python train.py --n_layer=17 --d_model=192 --n_head=6 --n_kv_head=6 --head_dim=32 --d_mlp=768 --vocab_size=929 --activation="tanh_gelu" --norm="layernorm" --norm_place="pre" --norm_eps=1e-06 --positions="learned" --qk_norm=false --attn_scale=0.177 --bias="all" --tie_embeddings=true --parallel_block=false --extras=["capped logits"] --init="normal" --init_std_qkv=0.034 --init_std_o=0.0422 --init_std_up=0.0486 --init_std_down=0.0486 --optimizer="soap_variant" --lr=0.00594 --lr_mult_o=0.798 --lr_head=0.00963 --grad_clip=1.0 --warmup_steps=200 --schedule="wsd" --decay_fraction=1.0 --decay_shape="linear" --final_lr_fraction=0.0 --batch_tokens=[32768, 65536, 98304] --seq_len=384 --doc_mask=true --train_tokens=256700000 --steps=4268 --dataset="wikipedia_en"
Each number is 128 + 24 x the weight over the matrix's rms, rounded and kept within 0 to 255. Layers, rows and columns count from 0. Numbers have three digits each.

# layer 11 MLP up, 768x192, rms 0.0487, rows 751-767, columns 64-127
117145132114108111110139141154094168109168122140147121168122148136159167131109150138141087118101128102173155158125087138124105135116137113086097114136124142157125101129146096108096109142114135
143136096133173125116093124146154061121117151111170126092096121118155099129157123129043087131137135128143163115146127130156136138135140130122110154134155157139149129156149138124139152106148106
155129147152135117136134107142123110152147099114127133152093107107147136119133124155113174104121112129102093155116136156146127129111125098134123144116105170102127118129104144139130144155155099
061142097154107088121139144137182118145183102134185199110112156133103163151171129111161163135126152141151131111130159153108115167122089113138165125144112065144150099092166134118161128108171128
119102105114128108165122147104144170141094137164122140165098152129143135148159124123162166160082123151148106136119147106128128152091117101131132157103101079110121113124171151120139096133141150
143143097110163125136113113152181076109092069148168156134163125183137133132093136126169141150118139145133101151153186161086155146145120109103173075146084167146087134118120102101129109143115155
167164115105103127087092178141118094109107163108127122162162129114109114141134131120121142131130144164085134131157090126100147143103122124098120112113158101132122099110152120144128098135153108
095166129114165146147112125158107123144117142174125164110130149100094112171135078160090137152141134111117152102132139133081140099087092153158102157096143157119112137123098102126103117108101152
130147131173147137109139124157112118151090131112144122161168170110146060110088144129088100144094122151126152096107088156140134159117117097151112102091122151158131152149132118136160127090117183
136096163122130141116124109098142129186144098132153142134103095150125087138166136112173158083124113085130140123152145125161136151156121129133121122120157160103117151141160109140112112106098097
132163136172147151115143101117089125116152110145101162124142126149170124126105181119131153139153137122093140146114147103119082105151161102192115114150106140107171169138140117130094121150077179
109150126120119114107151116127152130135140099127141127139081180173169136141097137115140154169148109130156132127095087137146136155131087114128127169161120148128088110112117118129115134200118158
116141158125124156122146140136145137113106167140151104112109137149130151103134112145123154134173114104141149135140081124116088162130116119126163112139103118109137166154127109082109113139097149
109079102133135096104123104091144161141168126166127143116147106109120110141080167116120152114123103139115120100152112161144118135107130174098135110104117118110163135139074124138166149152139162
117154098206102114108157103157120149118117129167139126129107146115116141113114127140121127137124131118186122146105150141110147113117092156166130122132120166188160154123118070167156103109156144
140122141130083107118097106112120102129116131114155127132150144144127128094104161107134123151132181131111111106125088200120152155146157122095160097139134141134152147114133120141160130127143155
124172144184140117156154118119113120136124119139107153116086148084159123145121107100129155139090089123118132186112129146137105117124134107149110124079124102137197102149127149106099114139118132
# layer 11 MLP down (transposed), 768x192, rms 0.0485, rows 751-767, columns 64-127
119140119123063139157076113131137094119140104116125148104105076145101082116110122130105153094127084113126137119143155150158150130081127151147113114102105120110120133128141102127146107111138125
097140097142104121116084149180142119130131136114150115122092111138155147081161115149107121114128132104099134150125116116102125081192164122166130142070107181151119117146100103116163123145154126
110150129118148106164123155131139151128123113142158137119175128135130155143140100130124135138111149117120149086116126098120134137095167164143128113152159145140129167123116130133137115112097109
132152128166151104099088180122144079141052104089100112147079184159109140160186120171081138074137135113130125142103096111137117110107110144157133138140125160115124167125149114075100116152146119
108161130123150143127136164156127092164096123150113129105129144127137155114173052130123154128134151139164167123145152139139128131161077099197109157099132103157133167136121126123102173144119119
155151129146135108159176081105112138116125131161098127144127127147091151155161090137111146167150153128084134109183129080116109141158078059100137115132132146158149124169160106178136127090128117
130110130110124128130092131157166115125141120146090104102098140153156152101142134156113121078139135157138122143125114125115132096132086120164108108109083158139151099141144131110125130102144120
155149092151158104144121116127148103133133096114093119126146122126106148143149175118132127145143112144130115147124132116153121115096130177153129080176115134124114139180112144074127106119120138
066144118127129182141110136114135109106121132139122127162118094151139146146149131124200081149149108114139110128123141131142091132140126123129111129090099143132127094144119140167064139114122102
124107122092105069183153097099147104116163130102114122182098163112116159107130124105105120116103141088142112093162097173156204124154126142138120165154154100123086155082138115110112114151135078
109129155072125178081128132102168160152171161135105111118074164111105138147145075101193070126110128109117143142114130137133133140064183152134117136144110152140127163154115122149148112121138145
136161118101120128092137137128132134122142152101132112123151102062083202128121127141107122123147145110120139099116137128120150112118120125097090163093124132130149123082193136145122117127130101
147121169125133125149069142149149119129131144110132086101147171104134077156100140126106127112116137151083167103136177112138117125131111090093119141133158130171138110121146116111119110149183133
151167110133116113135112137112095092124101135166148085131127142126145116113153080101105145115115084109132157147143135099113149101139132131095130139112104109128155100147127140135111105097080146
137124131109124161101123129116116085104122114068083102117148154108154141143156140125144121127113162151089152155130128102116103149140134165122135125129186108102130147148162141132085168137115152
109128080117101158145150121147130099169117117141135087099105105138171135149123148145164171150132102166131096119085150115156104132165131174138124147110122120122116165115145136126119115096139110
138129120107102153169142126137147110142147135163123130074120153101093177133125181121141132154122115091147135123168087130138135175132128098134083126141139103101159153179145112123135163118128107